config.toml
n_layer = 11
d_model = 384
n_head = 3
n_kv_head = 3
head_dim = 128
d_mlp = 1536
vocab_size = 32000
activation = "squared_relu"
norm = "rmsnorm"
norm_place = "pre"
norm_eps = 1e-06
positions = "rope"
rope_base = 1020.0
rope_fraction = 0.25
qk_norm = true
attn_scale = 0.0884
bias = "none"
tie_embeddings = false
parallel_block = true
extras = ["some layers without positions", "some layers without attention", "local attention windows", "gated attention", "exclusive self-attention", "normalized values", "value embeddings", "a smear gate", "an embedding shortcut", "skips across layers", "capped logits"]
init = "normal"
init_std_qkv = 0.0226
init_std_o = 0.00481
init_std_up = 0.0226
init_std_down = 0.00241
optimizer = "cautious_adamw"
lr = 0.00083
beta1 = 0.9
beta2 = 0.98
weight_decay = 0.21
lr_head = 0.00575
warmup_steps = 587
schedule = "wsd"
decay_fraction = 1.0
decay_shape = "linear"
final_lr_fraction = 0.0
batch_tokens = [32768, 65536, 98304]
seq_len = 1024
doc_mask = true
train_tokens = 517000000
steps = 8124
dataset = "wikipedia_en"
Each number is 500 + 25 x the weight over its row's rms, rounded and kept within 0 to 999. Layers, rows and columns count from 0. Numbers have three digits each. The size before them is the row's rms in percent of the matrix's.

# up: layer 4 MLP up, 1536x384, rms 0.0494, rows 822-890, columns 0-95
# down: layer 4 MLP down (transposed), 1536x384, rms 0.0429, rows 822-890, columns 0-95
up822 103:551507512520462492536467543477536476458564540490517506481502516520519529505525512516487517484533548500545512495569491505495511479522517500526514511480483520502462464454499514449514500462493504442478497484530493480483468502498469489493476499489492460490487543527523526510530494568444500509
down822 105:488526496488500514533473507527539487482532529511445508505482478492532485544506521496520490484497489523531525503510502529466510503526483489499534467548488528522524480493443469507533493491504493524496472530512514495522470550488479460487468529458514474499437530467538504506506440503476529487
up823 099:501505493464507483519471479508513497500516543484581427509503487517479558489470500513460502500462477508499476496463476540489519493473485505486511451523448508491514526495470533500454515412537532474487499516479523479460490497496535498527524474499494496509505509443460488472505489484522524500
down823 099:506513499512514551557512470516467474514496519464504511551473496478475418479529464490515512489487505512528447525521497512521485461502522534512477466473481499496476487503513537509478508482489460478497455516478534507504507517511553510499456514482496495491539482527493516493517509516493520537
up824 101:520480484506501574496520503509484495568510479471507513505509501524491538515474506457487507472515470524528499493496516478468509556490519534530503480474514518480496479520485512504506528513552494542511482513485440545505494489534475498506493516464500518510479455494496533489481560501494518476
down824 101:536471436495487535497501498513518527516503510517527468490505496512500478523478474476501502501513487501498533512510520509504479523522518543499490519457503522512485532500473498474513541487509483497514465482453481500479516474506481531540494468469515505510532423530465476430516494475518516530
up825 102:512528505514516486506519509511536505506520495525483545514556474557495523528506538525498525453582497512493527493473484494489526510503523493498526508517492523529488518502477518479510486505538556523507471499537511526508491534489509481522505481509506527506541497481475540519479518580450540489
down825 100:505525493548511503525508520545516537502449495480440485524508482517489510490495494529525464491486492519489492577498489536509512502502501470512494470512476511564506495492494458483494445556488495514467485474508490502530491519502498511511533524486494480488453508515521529512533504504475521547
up826 103:476516509503513509508477504496500457511509494520513437503477517486483483496498490496482515471510546494529512515501537517499471462430494504463492513489493516499484492533497538554483519496498492515458492488518507454470495531500467529503466541533470499478506544532507502432515492507458519473
down826 102:487473460534502535484511471543511527520552472468480492484505494489529540458483489526527499463492489446525530534533525485493498511490500510494485489511450499461516551494489484494535513510505412506511486509490512512454489489513476510525443528500517458478509480495516482472495496507525515537
up827 101:573505507514503466520526525516503495469506476471494492536520482524484499512481515500475501514473620496502482492489493505465518475490496476533456505504538483506456483504522470526560497520509515479524490477543504422507458536507517506465472494542519495500469467527474541499482502530469512486
down827 099:497464518500478500519476548560521506488522442464483463504491473490509470467499473516500495539478504491530494487476513494488508480491449478514454534499494524541515497502503511528539444508466546487558485478502520455492492528461441521480485536500557473467463491534515498509523497482511532557
up828 100:501468522494525485456472484501516510494553479505491471494494499527514511515502498505504523530507503476504521519471439502467543473476553490486518507536488546503488490503519522548508481451487462546494474483492481468523493528514457480488500503499502474539579507489495457502502492499497500512
down828 099:526489533500532511483500501511484491497515469508506549496497478455487499477463526499523523471485510523476515543518508492507547488514529516518509523490476492493494506484501513542474485513516501523523525504516498478528513507492479499504510493476491488549491528491516492506465501480492464528
up829 095:500469495469528521513527517520519504489553547468493513483494481452498532514499514491475508504491467494481553489534506474480525517481512498493518520476482518518469508499490512486481534497530536511496487471516423530536457515530471499530500458480468498528475517523502515468475517534513505491
down829 096:499515521486476511480482492542511487508484497459475495479503474493520536479521500460532537510506508506507525496525476521491504502478504505481507496535494487510512478509482462480523562471500504517515476487493500465529527526528516525514461462491506481540444526530542530538531487538472482536
up830 111:493480499468538520489482474537521522471494502523491496477473544533507518561514503480505450528534513500533520514487489505501558494497514472488542491495491539491481505497471508487511472466500494509469490477489469490476510503461482473470506516484509523504497482475517483472462473518485473532
down830 104:502517521479475466542503530493513529479487504484526493509479510512487499514488451516501506509492488509503486496469516476486487513505506517507446496554493484492479507480483513504495500406477503486475526507500524503482503556501551503509476451511504472488514488494450490551491469487528458517
up831 111:524499524476486480513466499509522492486488523499526530490513479505467497530514512463522490484531472512474511488481491489479519501497510480487493490518459532543489503496533544505545522467490499529483509485518521495485536477520507509474451465513522498501499477506514457518514551522509506494
down831 111:504515471462512467502520497504515503504462461557498514514460480507529477469572457441546512524499480518508507489502505486488527511499492464515536518515486471455513481432527442493514447521465517475468507517467497538475515473496501490497531508489524485507490506490483504501545516479504498500
up832 102:491511481534530509516503500440511510513462514521500493478457549488494474543525543505505504492526488474526500513513517440498452502507512492516477517556487467501456487487477484545483482504526482461507532458459481519509527496516537486482503488506484478487503508492481472484481497470465516502
down832 103:477515509504463550509522494496523510508495502529455520489522528531475516540508510529526528495532501541521458525457480469494509460489502540469480510507500480477518486503489535490493550504442489505519510480502511483487505540509475480481510490482439536483479477517525516509453503475506503446
up833 108:533500516508503501532490509509521483479485506488520487518471462501501524517501507510517513506515491488484533479482496536524513490531478537565505487551482538455511540575477557518502490489491500519471510504492516456485480507492466488464477501534505485521504494498462501503495475534498530505
down833 110:501501490496505449497490487470469493486401478498487495484521512497519513525499470500539478481499482529509528498488524493492504526508475485540484507489518445516500546526490482527503530518478457465504525494517491505500494491488496516467489526501500520441500531481465513489538504493506516455
up834 099:492489481509466519512531464465540515497530512485540500461503481455508505529496530549493525525519534497496490481546516523479501465530505518524541514511460515532533515452507444478517481502512508528476500479506455494516457513481453454515517460524524507528478512527476522513541506525458507504
down834 098:513496495460480525517499494494540437465497495496496471510472445522502508551526523479491490475491475467506502500530467543499516492556528482484495524454477461496532488498521505481534462495483524493535477502501494493478504435483449482465478523527541513500511519506492505503527465486498496463
up835 121:488453520515473516490482486526500475472506535504503479524491517453476492519492513530477511501499504469462507494460516503461483500503548531466487519474451517552504496526489515534492510521505484516475542514513490511509531541563499501510516504515463489490507492460529516455433541503486499484
down835 114:472466537465497512519467497502538467422495532484512462476469515482492523520452527492475483522528495479516521494490487500495513502528485562484522521505491492506511475491492523521510506505478473491541511482538484490483483520495475501498521491464477504514497519508516514529502531498468557541
up836 096:466502498491481439525469529450506498492552465493519523468529523499512463487514551499510478483494481496494484478523472465481486464519478499533463511498513503501473493492484534526498515488508502488521507501516496467476444488510536503437495520515477465545462521478502497548518506474545523509
down836 098:449425468483515506512507510477471485500531525515515474495482512539479493534520518472509465498467465518493458498499470510516512534544516548534495469503482522509485483501482490449498523490501541479522464483472499509486527547465518483502534546492496508552520505468508516511472505511505464462
up837 109:510509495522531495520547489529493467515507526516508479512495506527550502510513523503442490523499527538495505478520487503513506506475546491484509454521537472472531468559497540487500495505545504474486487502516506482493505513524507495503453541497496442502514468491526494468518478528488499487
down837 107:473540466502510508499488505493518508555495500485540488486473499487527484527478521504505519479529476535509534499519508522527506515499480539502465521516526529470473515538503505496492490501530526458522513564545492501496490478499512520485484494508489484499534486488474502555488532544512511517
up838 096:497530506509465541465507523506500515547509479531567463568489512570488508516521502501516485484491500484511487505510509519544502452479462458494536489487509494491529490553485494491543548467502464490481502550504519533493458478523501488473495515542475508513518528508457489536495498483493488460
down838 094:530521499495511529504461504503522513550488495465500539523489494498545486527520452512499450518476464478497495534478489477476523576491496490481497566458502523535518530499483465493549497490499497509519531487495493505454503474523495494526491497464517477500514482506547498533532507464470529504
up839 089:474505530538507503491535507483514512500518461460484481574476481541465497474488509478459546553493490473519491525528486500536478520524505495498503517522497474491496488484509443473502515506554504437502464480507439466519512505538533492508496516544474531489539480523516486515521505514495530505
down839 088:496478456524509490492531468507461532525519466523491491506562490526524451501560420470530519464476510488496510514513508510511505476541476517469485487482527549514526488459514485484466519486489484480511511465503540520455540470498504529478510528506473545496494520541479486511493488515489470493
up840 098:546500500521499519471475446545537511513495512518500501491508494486496492554496515511554519499509512506467507535481477477489497513508503477548457488481465489505475507496487558507435469488495531489517526511507534469503521515501500511451483519524488445509479563494529477526500512524504466487
down840 098:489569481444501497517504467498507485522466481549478516497488474512490473511464472488468566506489496519475479528490488493462491478469481490483485491549537477487487461456458498518502485485512486479509494496505446515512503487495499488483468514520502533512509470501456483465512479480481512535
up841 120:551475522517532496520541483502512490524513522497478525563508487481417488493532526549533468523495491469491467499499501505495524502510504503485477483515497529510501512508506487482484503508491486496504481504509514478500532494501510493454489458467505539514580525493529525498552499567510526484
down841 112:510481505481523486522503477478439526512492477492520463536506510499491478526514516514530513486473509500488486539538476512509466470522503482430483484541498501523514500477481471524470464511462521507479497534531509535501464507470526536531481516520466486460497481477500503530516470460493535507
up842 103:484449519508500533479521503516481516502522499537484500483518494492417569518467517473508536537520488479536469482482469502498451512479483486501495494498494531481554481512487527466514522507536493467514519488495539546484498509480438483508482519477512526494492489476484513479492552518524510481
down842 099:474504472463477459468488499546514531478538503522534515487492494481489494549497473460502487477535526516477487526420537538504503504489465509501489514479564521506465480436522504513456496474474509532502483502474536497553468510490527503456487515479463471515518487480520516483496575505515521521
up843 112:532497507503538482487454494539502486501464509465534533541538510530492484528485500495495518518490554503569501489478483466486490493484480531507524504499504494508472505516532480520465521490515526524460466524508504499544493524530478506512496471504524525496509493491491468459512504501483445543
down843 114:495487447530550485459467511499489453536541538483536504483495534496513518517460496519487467480485524462549481542486481509476487491531498455447496530488500504494494531473527497535519496531458472575555502509504524528496517530516469523502487497527488477450510498515468508511494504436506541484
up844 105:469492510510478523430529542515480461531493485498523519523552535495477517503503493490470524495491507510503473476530504456503546466519546483502445506498488505526507504553506499505478520529510534515510498458487488537480469520471496478508477489521523533494505504522535499460514515467462496499
down844 106:485485488453476469491501472569514464519486491499504525491521476470511479521478521530543551541501461477458516522496495480493499530507461517527539511522529458515506534493450542479476472520542506539503477492548523494541512505513536502508490477474516525470524500531471533541530485520520505531
up845 101:482499505506518484527489478504535504512518542508530496486483519493493502500513497458492515491521482488492513512506466539524525506469481482478503474554529546523483522503514486515497481475457500477444499497479451463485530489469483481506466489491493448552484490510487488463495506491486489560
down845 100:496499482473532491478524502494481540479450490540557479499526488490536466533482478496460518537496480503451532480482503513518498522470499480504504509498512500521553515544477491489525540519494517497509476496508499475540508433465471466486457592506486532478456518495456464511432503559473488490
up846 102:497502539512549482491497462506543489481529504493564496511476541522565497511495505486525479509488513490519488510456505537503484528500528481486484493499501505522489505526501506523504483474510521541495480524492549512498534526509486494460449497522461451523464476510514448504493506504495521508
down846 104:478476525513530511450504509514479496497498537521498486488492523489497482471523506494530464534520497512501480501477516540461534487476459499485547508483485512516504496498508492502522473516466489504557501487533497484515495522522499520479525460494511537478503471450497551482474498460469501464
up847 105:574515487506505514470532509490510446525463536468492515494522476523478506525496554518538538502526488490535509467480499448450512506509524493539483497518460537549523509542473553491467453478537559474510523469505487512487510517492527512522459465473500478526488544494478499535466547522495499480
down847 107:487518526509488554505511489539532510505502527483503468482517456555488461538498512508525473535536435483518467513486527455499485543464498476518509513448466510489496507466468471452540449466481536477522495505490502485487500485519501487514460496450521488528481475513513497541531508493480455500
up848 098:507528518442488499500553463448493508486488528509494534490543498503507514495510489563494473502494483520495507523485475503479497525483554478532511500540508492472493539493498496518506477528570529485483502503514502521502485521495496499509477513499475543515522521451476560490508519515523450484
down848 100:496493459542520518484495454472485520520495567486510508560516497530571521496488467517461467495493500534499492505478543496477517471516503520515480447466533497481510522455502520506482534473505498508546509479485498495478502526470530513492482551515529512493482503502456544466495479475500499483
up849 098:504492472526499491501503499491490500501511482531527588510494499515510539512472493505454491493500490502499539504479482509499479473505469515500505450507505495492572506510489515506492470420514499525507503475481477491481531496468516503471519506546472542483516520511515524460498470498536493485
down849 100:515511479465476531510479467506507486506487487519457465559523490469534513502437471546505504500455494448441481515543536495504494530481522478418535495523504467487514457478499539505463492474488492518482475513523502486481465530473444526533472528502476530484467522495492499505481507491519493539
up850 103:473503503486494482523485479548483487495468542505506504488472496521540547546493471497504524510500512479503506438488527482477506535490525549515520497505469523491474553503457519532498502480555540526456448468501466547505482489475486480505535537491484534500505505487540510474485529513482502482
down850 104:516477495490469469494451486507488510552498499523467501494527534516482515509466492513507513523462517523480467481520491516438525527529504463512513463473462543524504525455498529558505509476500481514506469518458462488468542537448483471542488501557503482490491525484495561451466500479511486494
up851 097:477524512494507519481491481519540506496479499560557498514489527483515519526449522511465488508533517501498497479480504507490541431495471466497499509491487493552497530526490522468489484459499503556525508472493506533497454568489502481515476511490494505541476479526513436493467520482441524466
down851 100:449539497489530476495477479498480480508560522426494508519521500498513514546493490517477513492513509486448504539507485475551460501500447498469491506482490515480552501485477525508445470484493485515494522549514498467512485428467511508514470520466534474521448516496504498484500468543482524480
up852 100:456486475488505489465472519501487524491488528507508468521471492466508444529533521511516496512518515463512520494493508545530492528456508541500520458519463496540502541527512505527517545453495473496469548500511479456529516507509516514504500505494486514498505510468493530513479525524458502483
down852 103:472483490510509535488535483482497539479510494481521485490525534491489493487490494466486488497515506517511551468497516478498503501540487499447514534538485500515502476494492519498470503507470476524496526475527537484454537525544530502509518512480484535448482534540515485512468536574486498515
up853 094:495501513495508488529548484499502490474488497519495565454528506472484468545465529551480494523553519522566527488501449523500472503506487492503488523481496523495492552503518491486505508505478486490483525523473511486528462538519531503492473483512504454494540530514508522464504488540514500493
down853 097:495529484486497501525526493520491516525539492473469468471457562510490505490525488508487563511493462487472505488523530435513502528520521508495497477472496530488502510438517511472484521508507488501530495512515505482510478497463488528476513478508517431536482531515526515499538499477549496501
up854 104:498513544516506486520537493486492515496512486466545497475486501525470526505476533481480540476523482504457519518499519508525489524505472475513452484517481495507469472496522494513511524487507503518520527461474505530500466520507454480479504506505496479535482541500505559506476549571524471497
down854 102:470480486489535451502449469482496515501478492508513490452530487453501428455495506466526498540499480507480501477468460479483514508503503527512469516437510486507531497503532490481518524497492532506517513453499507489493499470495512524511558505497512477513487521530498478503481518484493479520
up855 101:476498535480491532499527521504480476519514514509499471497513510476490487497485532480509492483516519460502524444507484502526512495490489498491466522483542503533533553497535531525500550515511513505496468472501516524482518504523502490502454531501503473536507547565512484493502531547481530444
down855 101:458484484497486544488490479511506482505508518529524487494485459500499508528516496480504556519457464491479492528504575467519468510490484456458497445526540522535454566475456530525518510506522506495539534537521489475501499466499499503497504522501534462496517525507468524553520517457511526483
up856 092:483476537478518540520557480533492491524486516488476467532528495468516541498471508495520495480527514539521518469481456495509493511454502475503429490465479511504499497524514489531507539508485500512454505503496524488490490536486531477441536468499432481508485477525545536489489569522508477514
down856 092:532513439459479489507482478490483528522454517520507485475473487504512494540516478524500450489521480503507465527492525487466528523478492498470477503520466506502485496514505525513471498500466507489533474528526483527550480521504489500501541514493538503524459519500459519447518501496482495516
up857 092:494485504516532500480520483517511529519503496505480481500487546497442497527494498536485463541481470470538481476470510482482493494452508494547500537496528487518524526470468489549494494495503534524531485513460470486481473541521527491462488503482521504510505447512489515490497502502446478489
down857 099:468482494491519517527514552468500501519481444502496518496526500466433486503479488492518471460507465501509495474507501488491503528477533484540510512485496508471493519511496480519487493544486544550519513521482565486499517472470497497515475477508529560534518541480474498453551537463471472534
up858 102:541509516491515505516469487498502485523513540515508532476502516505506467491506512469529518501521556509499500507510459502477537401520498468531471487504542498524485490479473491480465505490525514492511486486507528489476521484494472507482517539525485463528500487493507491493520479498471490507
down858 105:513515519485536512552532501509507470502513499498511529492503489481477536517547458499502505458498529511519471467460451518489515484511494455560509534480477492457447530531522485522475502529497557517475537490502492462469517473553508507525553516470505521498487526543538506475479486476493522517
up859 106:496526512485494483533511508502495506504511556482512516527541496505480517539471517566454499548480513530494475487508527510470513543482495475506517548515476485515494513512542498497552478486515533538526489515478538467499524480505492488483447440542467514526488489472492476505523466506509499496
down859 108:541440510528520571475501508530474470519553501501515501484559496511481468481457504507491493473479474514519493508549490487508501506521491536446494505490488475530504548491481522519496481488503495487552503501482529486503550451514517495500463466471530490477497498456543466544451483490498483532
up860 107:498488519496517484521527492511526500485522490495525525463515500473502515529498510539504490468554557467493513516501506532525483514498490516549505497490458494520466566514504502518499493529490482537440521471528529520488540517529524509453485520527481504484504530486480526510468520515488501482
down860 107:490482492486489513509485509537526505497509442520532511486499480511505521513443429500480486497525503505477508494504543529541518469499519517509525529490518462491533484559457518433519496519478544515488495459488509527524481497485494494491484549478518520461521481550495506514533492536504536515
up861 112:559511495488519461501527475510502507479486515498515471519471489539471477512489512539529517525545539535542537488476493437473517520496480456530501491532456492488452552494487470510488467481484518469492519498488516466520524484510509495428546487546479470544512496466476496447525507527466512522
down861 107:509503515480480501531466515528519521528503473476510512542521451529488479483484521519527489507516496530562514522433505474499496501493480496505558467482498548450480542483500428508517515470496509525486508499498537496553524501527542545546479490494539507493523480524502474468500536516475448477
up862 092:499500488497467488483465506484508487493532514507510492470489503516488462513514532528508531501489494481479520515505504512526485494446509498501528508520448502479501500531481497524516515465504505490493525510527533446499536513517519456465509511482511529500512527496496479484507506467525460486
down862 093:465496495497544500493485462506541527526518490491531524498509555553450457483509510492525487479460488471461513524466477495517472465538474549507480461492439536483527484492448500505526513535483534520496496479503519518492481466475501514502511534460487492479502502545496544467529510563461549534
up863 087:519485512532525523494478499509506521563465549493482471485541516504487496511519482547480487518505492468486506477461478530491555496498502522516477513480525507533501507482506493503471530504487496508518482530500553451470468515532476502517429506459515495495513444507558458499460536509481470528
down863 086:469504495510527498533479509521509468444463483503509510502470487458494484496526511482492483474509499508515514511505519495480504505475479481500491503511481492499499485504527480537500522518522458536492512483464490496516546462451501508509515502494514548538488531501493528527533488496524480517
up864 093:528495541508534533518485493495466502513474466542495489533493468498520551483526496524510508525501507504462467470499518499466513486495538498532541514546509528543512506543523485553515557496482525522529489486507448526546478526493488517498497504557489486514482505485509496496475488500542509461
down864 094:498504484484481480494517486421501508489492519504471543511464493482480509527523486511517500470493516506552527480507466498508483506491507496466518481548523513475544527491524533542485490481485482497483512508466508502508497447492464499478494528525447465505506524472512538505439474510573524494
up865 100:480427541451471510457493480514492525495508511493483504493475513495490508505496512561467500497490489512502529496455456513500473446478536557479521489528511513505530493519522532510476502476490516542477488528545492482507492496479477507470526478499457516487512479487482538532497510513470461503
down865 100:514520497549494481505528518540473479499470478496526502472493530499480538515495549520506520456509479527510488530511498535508495523489533506512499557497503492461464524511530510533503487467499530472500495498497498488574484529494522465523457479524508468473466557512489510507496479534501515469
up866 107:488505499535489503501547483522490499552483530465507494486508484476506501490466552475460487558493530478510473494441475483509475457507487485518492483536494504477497531509496513490521504555498492461463495504471518509510507521496487529506490479492485460526505451509532518479520480512501464510
down866 103:517472464502514488529530547493530479548577506455493502480484496472465464504514514507476505478508507486496498503493499512483500470510453507480464517484527531476485495466507491514526521521489487514515541507473510523485524532519497486503470493465520468492532493512516500481519481487455490514
up867 104:535450505499500535474499500514516514536527466494513485496545492470446481514516476458491491506491522504493495487475504463553497540527529504503467564522518525459519510507479454498513521543485507470494476472501471481522487514497490525497484461491511466498534505555462528481511485480505485507
down867 103:508531527528507505516527465530519518493524518496509520533532513441486480483509501487483528517501498544457516524500509495505536486513486488456505474485502513493498510465446464535501510517490446483525494485475483509493453485526478448502465463474534496498509494510510490512509495467478538459
up868 108:501454509498524459524541511515484498504507475477540538511515480486486481473503539553483512488492508483481485506533450472474477471490485476528455519528520519485518493475511444501519512506542510469508478489512473468514525490501499522474506512512406502485539463507456509496463513498502513530
down868 104:488492459493442543524527517540543530504460504537499496508478526533451457489529512533463484479467470528488522533515502523492499495504529503480479479504502465477509498462496484545482515515543494539499529494437497502512519486500503484529497537500479512499523485550468505502514480472471497493
up869 108:549487490532505514505509517505485460531489501491486498471493500493482518513518532485486488486545507497545557498474483524458535489512538487531518484495441508476509520556507552469470482497526511517513518526462512511494479493510477490502482460521488463537536518472514486491450531513466479505
down869 106:477463493496484495509461505524510469515503512498486473461447471531448482507503493547535449479524499476498521507465511515501517520443472513525498450474494519498512499512514522485489513464533500487516512490478523493491517527508493502512490484503546476493466508461478501522516545515491492516
up870 108:559484485534474469534489514460489515490548483533562478486496511474485494539502516530513507483525535500539473507462506468498537509506475483515504473552470501521431465488507504469528488474485506464473511505488474473532567534477505483437554478482506499496453525483478479476475509516458526497
down870 105:518486497473506497504482531514474486478534478468513515521488465463499522523527512506536499540467499520514531506483460497503514488508472480527513498490465461542464506514479512476508488457506502479492485516492479480518492499501540518486533521426501498486512510515478499485513488505481518523
up871 091:505479494485549536493520480547517542545462483483480521511524528517517486491523492517510487525505522475518491516487482481457523489471480445496495459499517529493488508486516569495493564511552530495488509515473508465509490545472475507502452517520468456534482488456501503510496503511514444530
down871 091:498451556538486481473535470484502461515479468529479494503504507497539497514564497474478523503512515470492519484493481527471537517486509507519522541510521504511475516530552491529516495517517500484506491503459506477509498476557501467494513498513510469501482490501510532502508511529537480497
up872 099:524494499493545452546541502489487500550490484531516486571525500545506518490475511565492513485490510523488483476475497465553466457486478499509501520513483500491534452471479465505521545501523525546514485498519462458498507500478556511505485520503517458496486471489480510502475524483536515484
down872 100:530487525493506533504478519478484483517472493521506484484503490526517504492496530456488475432520523516502473500496504479473488514509509507506481542496442509492472516529516498528521491512479476524493539534460465525487502450520498513493483518490510436509479503508517502505442519501502478486
up873 110:536501546498503472486481527534476462496501477487514497522543525484509519505476494505493470479480480489537496493482479528546515510512516504525470551515480506486488490500521542531524535511495563505481491500495530464444505496457431500471480483537500514541495468519578476552521487479506501490
down873 105:456499490510484476500487480526508517503516510458487453512516490485532490507492442527478515492505524516477505491495520514516511495545452482506522534486520506531515468523486537502508500485530508555482518496493534512508495486529511494479506523482473513480489505497500433499481512500505532502
up874 104:504489519490435492464495465497501476520489489514480501500493495497518506525510508497441509517504523504489485493513494530485549514507510465474487538481510485519530500522503538516523496507504479512434529539491495519529498489454507491465548484515484457518491535441543491481521470516491475467
down874 101:471455501484506516493459517527521443493464495584468492450531524444508494535503489483493510493495499474497465459527513495477547520525489509481509533444507459508532482517484426495482561532455468504518511479530497564512471513498444502512492463494534472516470557504503515513515493523503511485
up875 100:502503522488545491494484511518514491511533521489528549523531452465509508509444536484469556485503527490450489480514451472505518500489567489518509496522460498492485544501489498522455444475513531477508519504547466448474541473498513491506490490522503506487509515482527505533511508542508500532
down875 101:487484497496498493484480538496491527473495507521508486492474472502532490507447509472478516490487494577466493496506524514504472490482490464471517496531490483464538540462533520509504478510491538512525505511523507502546503438511535497486515487488502508486502472545472548509467452520496519504
up876 101:543422503494537495485497535513521455476525528497516514484495482466488498517477493498459466524523486466552526504523492451501494491471465536493508501493491475481461483500467474506484483464485524514503525509495527491512493519543496529476462470486437479526499522491511475510510490494506483539
down876 097:497522495504530521494525498510496527529447476452462489522489485446516526481500442502490498556491526495513495464519474496484553504485517526515483479512500465532495485483465501510496500532510545472518482491486484537495515497497546550518449450484530509482452506465510490508507521479492467527
up877 105:498473496490546471488524542480524493511515531531532559508514540513482497508512585528500537430522503522517498474488508456472523505484490521520517487505453477476479497492471456509520529454521536483496463466512468457480485469471521466475511498535500471501545491533515513500510489520466525526
down877 100:480521492488517508479485537537543459473507512508518500510501528531476458495500505522498489465505443566506519507500482498488510516496486503520478514499478490501502471545488530498503461485510485476484463488515467479489503477480502523508488493526480488470538507511512548485531498518503524534
up878 103:527495503509477514510497533480477498498496501477508517523499532518487521527475460538501524492550485520501491507517478484538511507510510486476521452552486500474542461496478541480486520481492503526479499467528529529508506489519510466485515502524516519490457503486509516454437505502546462494
down878 106:517504477502459476522498521552492512507454496510496514504534511520490497507472509510530485494457478479490524484484503496500477526496503489547550549462495497480496529538477463472512494545483516535476527500521481525499525531499504478460531487500506490526492483536499517512477527525544468509
up879 108:485514501496541514513483470470520497478484500494525519480500502465500459522510545523495494475544509479502513515475539481491457537487520519475475492562465507515473498482493507479477488531494468450500503506507454481488536519462523495454558456542477536489492504470497556511491508502508488514
down879 104:539528481498522528523487480516520513504509467494495507457530551507464519473511554495495494483492499485465526501491468493496513569478512496506519507501501530488488513580486480498467519516462498494479494487468468517513513530503497506491482513461487484486505513500495533513501468489535450505
up880 095:496521492534538461537545507473516470522506536529517511498507501508486499510523526510493480476509542533470493518528492517488489449506509492524514526486485538498496539493503518511497518511516518456465453457502476494549527521576526485482485517522436512535504484510508514454464563482498510508
down880 098:488496547485484500498490512464527544475496510536508511542494544507488503500495541503557491473479472521454480528529531452480521451502440521492531485503510500526468494449489512530463494555505522464498539442501508493531499485507479481504480524482461525472498489512507523541495493466496462543
up881 107:494493492504505495484513509471517435494523472541509513508523528498509504497512511494492515543528484488492557498511502535486500464526510467515523542510494473521508462525516535502505524470545494500506475492536495513486478518529469465460493478497503488526516477471475478474508505467484461462
down881 107:518507519543508541490471489491529505546477498507459510532511536501507485460547497494452482495509495466540498503483425520508531520490483540504504512499525434547516517492485494512496509504522491503504509501472559517520510491500495468509538494548522554506460498481529504518488513476476485516
up882 109:474509507466494515501520461462502489535505527482489494484485533506488548530511513527521499478502493515464508514569496490518536498488495535505458496501467526522486506506531516474515538501559472452482504472507540543456530525463481525504480489560508482509474488527535506473507528503450497474
down882 106:493492521549453509500513506542475485525493497490493524515479482508519512500455462547511494469538505504538485505529505462506512506510484519491549497462480528492530528557449547477496497490519477469475454483509468540513485526518515534520507518458507472499500523508512497472515527475516445504
up883 095:553479473486475533453471485558513506533521538524515477505499498497518507544512483524489503517502501489520465477514522513472529454495504504488485511528480473514478517469487517493505466441497503507485493509480514453480525457486483485464551497511492465515515508523515496527534499530466430472
down883 101:495471519520510499455508505504499523495476514499445485550486455462531568527534470501473487477506483501489483529505538543531506536495491506513477548471510517492477484540498506511477516506536509500514452506514493501477506473538504517539472491482492559473469537557504502470468531532503478539
up884 099:506507524470502495482482504492499436514467469532524504507551490510522464485469503463486532511498485484512547489474462454495458524500477490507480490467524497473498568553489474513501474528506522482492502508494533452481520555490510477486468495487477513505474534514529476480476560542491466508
down884 098:504512511490522512487518527475536505512477474537544477501496506527478459526532536483548489485440462498502528498504492467485489525528532485501504485504462546539500481520496514500520465506473513498506510485461496484494528496494515479540514521480509492515496531525515548441486517496486427537
up885 100:505496510475493476486490479478505472493527523475502519514491486476522474504486532485501491470509560524495511476548493503536497496493490508505454491529499507525493492474530485543501539494497461532512482514508472523477492462498510470446491498492506491502491529488552516525520519528525482562
down885 098:480514472504488491480549491468472536460466463526480497498502479496511512499505485495527468556467480508482451449537508531490492504502489506499515512487475496492521497469486491498541460506509479520528510501483516524524470482519493477475550507539522510510509490537447546535514487507464504504
up886 100:545490502486505505470511500510532465484528474478514547497485532503498497525526471507473507471514519532511472470445480509557527482493505517495507490517493485540485474490527550498515473505539478524522466521489494440504572512509481503467498517501506443498479471491527482474507523502452540517
down886 102:515473556469508514506501504492465503469511512487508457468516490483524444504525466508478484481505479510459479531509463510503491503516491473530521447545495493519513509507466468491513485500522503503465521521506543513494506522516501496493542482473484523536510457482501518481556523516515500511
up887 103:509506494464535475486548523513496524517555523486508531479524458454517505508472513487488526493482496520495487485491508486518473488474465494530481488524475492536487470514483492542534482488487489506513497506503475415494476481513536493502489526476449515486470497483492508504475499492518533464
down887 101:502465461514455499495481536515492512507503495508505556534433450496507519507475516470522482486513520547522480521502535506480504484502504495481472470509477518522494517522482514570476448524459490462539490486487500493514486504495540513496506504522507501573535464483510541508501499467539534524
up888 100:485468472501531494509496470501531505495513506499548517521493544488499468569496503509498476511527551508521482511504520501477441454490479519518516469554494475522458535490488503515522485481509521479508533455482462490475479528481523479492487492499493494509542464514472515485518470509481469453
down888 100:484534515510491501505513472479503502520496448481503497487486498540492539488482461513548501541504536466511522507504520470527503520547496476480527526519517532495502487505508506500538496517498477526496502432502501474496508465516537490496449511482511505494493559498468544503514482519539524538
up889 098:521487504518474491514527525530481477491511492517514522502575522465492518491478515521479575463501474504501510478516518493496534519501496483486480540492468489511483538515506490498529488539468539523485481519500507483524554523509507501481509471489480526531499490525495464474492587572489504493
down889 096:493480458516541494545487505540520506510518509514514504517495515449476499495509557519504490483534529493509508491478501474479478496546455506517540553522479456538462513494478490485531428486470545509500528479508518484525512489513470519511539524492480534494500494474525536501483533466523485515
up890 086:522491487499514507466510507545492488505531432529496456514553504538452490503525482457520521510491507458473490507485510501543479511504500477490461519519563494537505511513478500504502498537498495492497472518513489510483482525503475464478471519496468499529491504522523495474527560505518481496
down890 080:508488510490512495489479480504482541507524487552519455509490509518506462524512516502497457516492474515481490502519496496529485519503549505494546488520530505488470526470481464520516496562504503523476447496495495517485495509452485521492493544515491484545491534504510480520463497489464504512